From a checkpoint of a small transformer trained on Wikipedia: biases on query, key and value.
Each number is 128 + 32 x the weight over its row's rms, rounded and kept within 0 to 255. Layers, rows and columns count from 0. The size above them is the row's rms in percent of the matrix's.

# layer 2 MLP down (transposed), 192x64, rms 0.122, rows 115-145, columns 32-63
size [ 86  94  98  98 100 105 104  94  97  93 116  92  95  97 101  99 111 102  99 110 102  93 102  94  94  96 102 102 100 107  99]
[[130 191 147 139 111  85 121 109 131 106 159 128 100 186 105 160 117 132 157 179 168  85 150 159 163 133 122 122 185 222 152 156]
 [157 187 121 135 172  62 123 103  95 109 147 120 140 107  76  96 130 135 129 139  93 101 108 100 114 131  74  85 143 122 114 135]
 [119 152 147 126 122  80 139 165  86  96 105 106  71 109  64 170 139 113  91 111 126 113 153 125 101  92 117 135 114 162 134 156]
 [134  99 120 157 146 164 133 141 143 163 173 139 152 155 188 100  61 129  96 177 142 196 169  98 110 111  92 152 145 138 120 135]
 [ 81 126 115 150  68 123  84 148 128 192 125 174 112 133  67 117  76 139 123 154  88 112 148 198  69 140  86 158 122 159 102 140]
 [115 132 121  73 102 112 155 125 156 118 166  75 162 120 155 133 162 167 146 102 151 196  85 148 180  91 109 155 115  94  93 102]
 [156 134 129 139 139 174 153 104 133 159 124 153 145 160 124 118 117 162 138 102 121 150 180 163 129 158 195  67  79 214 136 120]
 [129 100 147 104 113 121 134 134  78 183 185 140 195 134 138 141 162 180 163 159 123 112 113 102 147 137 146 171 157 110 121 162]
 [ 93 100  70 139 106  67 100 101 153 141 107 109 130 135 131 136 123 154 124 131 147 138 154 139 109 150 154 105  69 126 144 202]
 [140 140  56 165 171 130  46 142 116 120 121 129 102 118 109 132 156 130 129 127 104 117 186 125 103  75 132 127 115 172 159 112]
 [180 116 124 116  64 154 117 121  99 116 141 128 179 116 114 127 153 112 190 144 123 150  97 125 132 106 135 158 119 129  93  73]
 [118 141 117 120  75 163 119 101 114 147 184 153 110 158 113 163 112 148 206 106  79 181 128 156 160 145 166 186 135 132 150 127]
 [ 35 122 100 122 174  97 116 149  91 135 106 104 133 114 145 136  69 158 134 144 177  81 145 118  60 143 132 107 143 126 111 127]
 [137 118 128 138 114 124  80 148  88 121 101 106 147 112 184 118 110 113  97 118 147  75 103 200 107 157 117  83 148 167 117 112]
 [104 143 130 171 124 106 147 145  64 115  77 142  97 138 157 111 169 160 144 173 172 126 106 118 148 132  96 171 135 174  74 148]
 [143 141 128 179  99 101  81 131 112  85 129  83 142 123  96 129 178 119 107 145 114 138  85  92 175 199 133 127 117  90 148 173]
 [ 64  93 100 146 130 147  84 120 110 129 169 145 107 169 172  87 119 178 147  96  54 129 119 155 110 132 150 131 132 122 131 154]
 [ 79 192 103 144 137  54 140  94 146 147 113 146 144 120 140 119 115 125 111 148 110 141 105 142 145 103 157 128  76 122 127 138]
 [135 117  86 203  92 174 118  83 145 139  83 161  87 164 107 169 162 134 144 140 132 136  92 137 167 128 154 156  97 148 145  98]
 [119 134 123 146 147 150 101 176 159 110 137 112 171 152 171 123 182 108 125 104 103  89 122 116  70  99 137 135 111 159 164 147]
 [ 86 143 108 108  76  94  71 160 178 125 103 129 152 171 144 153  82 106  92 138 140 174  94 126 159 214 120 108 125 106 122 173]
 [113 126 125 141 133 115 172 121 116  99 108 146 150 113 153  81 181  99 149 141 101 163 190  94 148 181  90 107 116 149 125 133]
 [124 110  94 146  75  97 109 101 136  86 208 157 174 136 144  65 147 152 139 123  62 135 152  95  89  91 176 161 194 117 180 108]
 [114 184 136 147 148 179 145 153 102 153 117 188 136 112  90  93 123 189 117 126 120 105 133 130 115 109 163 116 163 132  79 118]
 [ 93 170  82 102 123 176  96 146  94 110 135 147 138 113 126  80 146 108 113 136 137 127 153 121 118 170  78 145 151 141 139 160]
 [103 155  91 160  93 108 176 164 176 138 102 154 162 123 188  83 148 147 120 144 124 126 129 134 169 139 139 171 147 166 152 122]
 [149 128 144  95 140 134  90 105 131 147 216 151 156  94  49 138  89 153  72 161 130  79 129 163 158 138 102 155 174 171 114 144]
 [182 122 170 180 132 174 149 157 112 145 133 167 130  96 167 136 161 149 127 114 120  89 107 131  90  90 133  54 108 140 143 132]
 [146 112  94 124 123 110 142 128 101 127 103 121 139 144 137 105 203  83 152 180 128 118 115 146 106 196 142 146 142 159  92  93]
 [156 126 129  91 141 155 114 100  96 105 123 147 121 113 144 109  91 102 134 164  80 186  98  59 133 110 161 149  89 111  71 124]
 [160 156  74 166  85  89 156 169 148  95 113 161 103 115 196 135  85  94 131 122 131 116 100 107  98  71 145 111 102 110 114 104]]
# layer 2 MLP gate, 192x64, rms 0.203, rows 116-146, columns 32-63
size [108  98 107  98 105 102  97  85  91  94  82  93  96 107 104 122  95 101 112  97  88 100  94 103  91  90 104 107  93 104 104]
[[156  68 134 133 158 147 138 184  88 131 115  69 110 144 167 128 162  95  92 107 159 238 115 139 111 102 139 127 133 135 122  94]
 [151 103 123 152 132 119 107 196 111 197  96 120  99 110 188 152 144 111 123  83 112 155  77 155 137 141  99  87 162 173 127 138]
 [155  96 108 111 125 142 198 164 106 127 120 139  90 161 139  80 172 209 103 131 153 150 146  49 118 158 146  97 158 114  83  70]
 [117  97 111 133 170 135 134 102  30  81 127  82 119 120 134 125 189 152 145  68 101 177 117  51 155 113 180 146 171 153 139 108]
 [123 132  93 143 146  93 129 133 106 116 131 156 131 130 109 110 127  91  97 177 117 139  82 104 156 128 148 107 154  65  89 139]
 [114 160  98 117 105 109  70  66 116 108 132 154 155 133 105 130 126 102 144 188 175 100 102 151 103  77 128 120  74 117 168 115]
 [124 147  65  82 129 105 100 145 135  59  94 147  65 148 144  94 126  72 117  61 172 149 140 161 145 115  58 129 123 150 138 166]
 [107 163 154 140 131 205 129 152 141 159  91 142 206 146  85 103 106 108 151 167 100 118  76 121 120  90  83 120 147 129 131  83]
 [116 185 130  95  97  88 113 156 120 153 133 111 125 201  48 137 168 108 123 197  93 147 133 114 161 142 168 162 108 151  67 188]
 [100 114 133  99 170  93 133 112 165 148  86  80 161 112 121 106 118 136  92  42 170 145 110 107 140 107  78 113 139 122 156 147]
 [ 82  75 176 193 132 164 173 102 106 103 170 179 131 149 142 147 124 131 130 132  78 169 148 112 128 106 133 121 143 128 121  89]
 [ 94 191  98 121  82 151 128 155 141  92 162 101 150  76  87 122  95  95 152 154 149  88  99 152 143  97  92 162 159  51 112  94]
 [108 151  94 161 138 147 147 131 122 195 117 121 133  93 153  66 187 105 188 153 121  94 155 131 171 132 145  65 171 136 149 126]
 [ 49 153 136 179 160 119 117 159 136 145 101 134 120 145 123 131 102 109 124 119 123 136  92  98 173 133 112 143 201 136  36 105]
 [ 93 164 123  84  97 150 137 115  92 182 131  80 140 179 169 133 130 148 196 154 138 153 156  39 144 166 127  89 129  84  58 143]
 [ 83 121 109 142 103 129  48 155 129 142 153 162 108 186 170 107 144 196 148 132  32 134  76 108 116 120 131 162 127 115  98 183]
 [161 108 137 138 122 181 143 154 129 146  83  67 119 194 122 137 134 171 131  90 133 172 150 119 116 132  71 130 136 148  98 140]
 [ 97 113 184 104  72 123 109  88 108  76 144 103 157 134  89 118  78 168 144 137 173 147 116 105 103 175 114 163 135 142 130  87]
 [124 111 155 140 103 173  75 144 129 101 137 104 176 130 156 129 195  95 127  85 102 126  83 154  65  97 154 118 133 200 167 132]
 [ 98 108 135 102  94 146  72 103 162 111 107 120  87  96 110 132 159 117 167 133 172 130  93 106 207 193 105 180 159 164 121 133]
 [144 198 128 113 108 127 122 197 145 137 151 100  89 175  73 117 104  72 173 146 189 179 117 116 184 119 110 123  95 111 100 124]
 [ 91 104  79 178 126 120  95 152 181 103  97  78 113 151 204 137 112  52 127 120 145 101 119 111 163 143 113 173 155 132 114 119]
 [ 81 112 115 136 165 167 142 141  98 160 117  77 121 142 128 147 155  47 120 106 152 135 165 178 163 137 159 169 159 164  63  66]
 [103 129 135 174 166 108 188 129 154 141 148 170  89 142 144 150 159 122 141 132 125 208 167 141 117 165 179 146 124  88  92  74]
 [ 96 109 186 123 153 163 140  89 132 139  83 164  88  75 180  93 134 171 170 124 115 136 136  72 131 144 151 123 149 162 136 113]
 [149 149 163  71 107 164  99 108 116 176 153 130  94  87 111 127 125 115 150 142  91 127  79  94 155 125 115 129 162 205  68 157]
 [100 122  83  86 112  65 107 109 170 106 106 107 112 149 142 121 141 105 158  90 141 139 113  85 168 164 165 197 116 159  90 131]
 [150 110  92 125 133 101 111 117  97 162 135  88 123 129 125 142 155  81 115 145 151 116 133 170  92 142 132 170 161 156  61 125]
 [167  98 133 146  99 125 113 127 129 114 187 177 166 122 106 128  87 115 134 131  47 182 140 108 160 115 124 189 131 149 103 116]
 [118 113 124 113 133 149 161  96 100 176 124 101 147  98 138 101 145  92 176  83  94  81 130 144 162 216 101 169 142 157  38 163]
 [122 140 100 112 175 105 151 114 186 155 130 102 143 112 154 146 174 196 130 138  58 107 157 117 144  92 117 111 204 149 117 133]]
# layer 2 MLP up, 192x64, rms 0.191, rows 116-146, columns 32-63
size [ 99  94  99 100 105 101  91  80  92 124  90  85 105  91 105 107 100  98  90 102  96 119 102  91 100 101 104 101 100  99  94]
[[140 112 142 136 110 141 133 128  88 107  98 161 121  86 141 140 132 154 100 101 109 173 145  78 177  66 141 179 121  76  96 135]
 [139  78 147 163 146 191 124 111 165 141 132 134 239 142 151 105 151 152 121 130 133 188  99 123 166 143 121 110 125 112 142 108]
 [ 98 159 133 179 153 130 133  80 170 118 133 120 125 108 117 132 157 134 105 108 112  61 171 168 145 128  94 166 130 146 113 171]
 [168 116 110 137 140 167 110  78  79  87 131  66  89 127 131 104 179 138 124 107 171 115 116  56 125 112 208 144 179 144 143  95]
 [166 112  96 103 129 150 142  85 149 119 189 102 158  81 129 112 133 107 132  89 146 108 202 127 195 105 106 178 130 107 149  99]
 [130 145 145 112 233 171 152 201 164  58 129 135 105 133 167 123 137 210 182 140  89 143 152 143  79 133 135 145  92 126 175 103]
 [109 137 110  89 113 162 107  87  75 147 133 151 132 128 147  58 152 179 166 132 144 139  80 137 135 145 200 132  78 140 133  96]
 [127 189 116 133 124 143  81  94  63 123 131 141 159  94 128 185 104  98  80 141 159  94  97 105  86  69 120  90  96 200 126 113]
 [119 135 189 123  93 122 193  99 145 156  83 141 136 109 143 105 131  97 116 187 157 147 116 148 136 215 115 129 115 156  98 163]
 [157 134 127 158  62 190 122 111 124 136 145 129 142 118 108 135  96  89 179 126 128 151  77 203  85 132 137 150 136 160  94 109]
 [ 83 179 162 103  75 144 167 144 143 105 104 101  37 157 114 169 142  94 180 104 124 153 140 150 151 157 150 166 149 137 173 176]
 [127 156 117 129 147 139 141 118 107 116 155 170 150 147  95 128 147 139 217 117 116 109  77 154 133 118  90 161 163 103 187 113]
 [153 144 137 109  95  82 136 181 125  58 171 140 136 136  69 106 119 120 171 193 102 127 117 180 120  66 121 132 124  95 152  91]
 [106 114 167  98 156 105 124 146 176 126 128 173 179 170 175 114 148  97 102 180 148 133  93 162 144  34 143 135  81 115 181 165]
 [ 66 104 161 195 126 125 101  77 150 135  89 136 151 123 132 125 134  76 120  95 146  93 131 131 164 152 145 138 135 127 153  90]
 [104 115 116 165  91  70  91 162 152 140 148 147 129 153 188 105  93 142 127 150  69  98  53  94 112 117 175 150 183  83 108 135]
 [161 125 182 139 155 155 125 119 133  97 125 111 187 130 112 161 111  75  95  74 170  84 129 159 110 107 102 122 160 134 113 100]
 [158 155  85 137 147 131 125 128 157  82 143 111 112  50 100  93 169 128 112 124  96 107 161 117 157 112 159  85 176  76  69 193]
 [143 174 108  88 135  98 171 135 142 131 171 113 157 157 116  94 166 160 106 154  91  97  86 104 137 107 127 122 123 115 169 159]
 [169  98 135  93 113  59  92 101 149 142 136 123  57 132 172 143 104 107 121 135 147  70 151 131  45 150 142 114  96 153  95 123]
 [102 167 104 175 160 145 207 154  83 120 145 103 144 182  83 169 133 118 192 116 137 152 163  90 134 122 103 185  86  93 133 143]
 [134 108  62 139  72 125  58  38 148 115 176 151 136 154 122  71 138 165 150 118 108 120 155 160  93 120 152 146 126  88 130  96]
 [123  92 156 151  97  69 140 121 142  82 140 113 111 201 128 164 123  70 120  98 166 144 125 147 130 155  54 104  70 173 168 150]
 [144 155 126 135 106 196 153 150  90  93 149 115 111 106  74 135 210 142 126 129 110 109  96 130 140  69 167  95  95 119 114 117]
 [ 97  93 124 155 241 118 122 109 100 115 182 127 138 131 118 145 148  86 143 113 163  76 143  99  98 116 119 124 163 138 103  85]
 [175 158 106  89 146 123 123  91 144  84 128 127 117  82 153 143 140  93 137 139 138 128 167 137 131 102 127 184 114 135 102 111]
 [100 106 119 142 182 143 169 129 125  97 108 144 155 116 132 176 140 147 129 131  99 146 139 118 146  77 197 119 199 150  73 121]
 [126  92 146 112 164 176 142 170 162 123  69 138 127  85 197 136 110 195 115  84 126 115 159  91  97 147 195 141 138 118 139 169]
 [ 74  86  71  64 130 141 150 134  83 110 126 127 102 181  88 103 134 144 153 117  99 133  89 110 136  40  68 105 125 138 146 176]
 [122 142 172 105  89 158  52  71 102 142  94  76 131 106  85 138 147 181  79 141 116 160 210 120 146 122 178  84 175 138 164 114]
 [117 149 127 105 145 171 157 131 110  99 112 143 159 184 111 119  99 134 147 201  80 217 129 141 116 132  95 114 121 133 109 124]]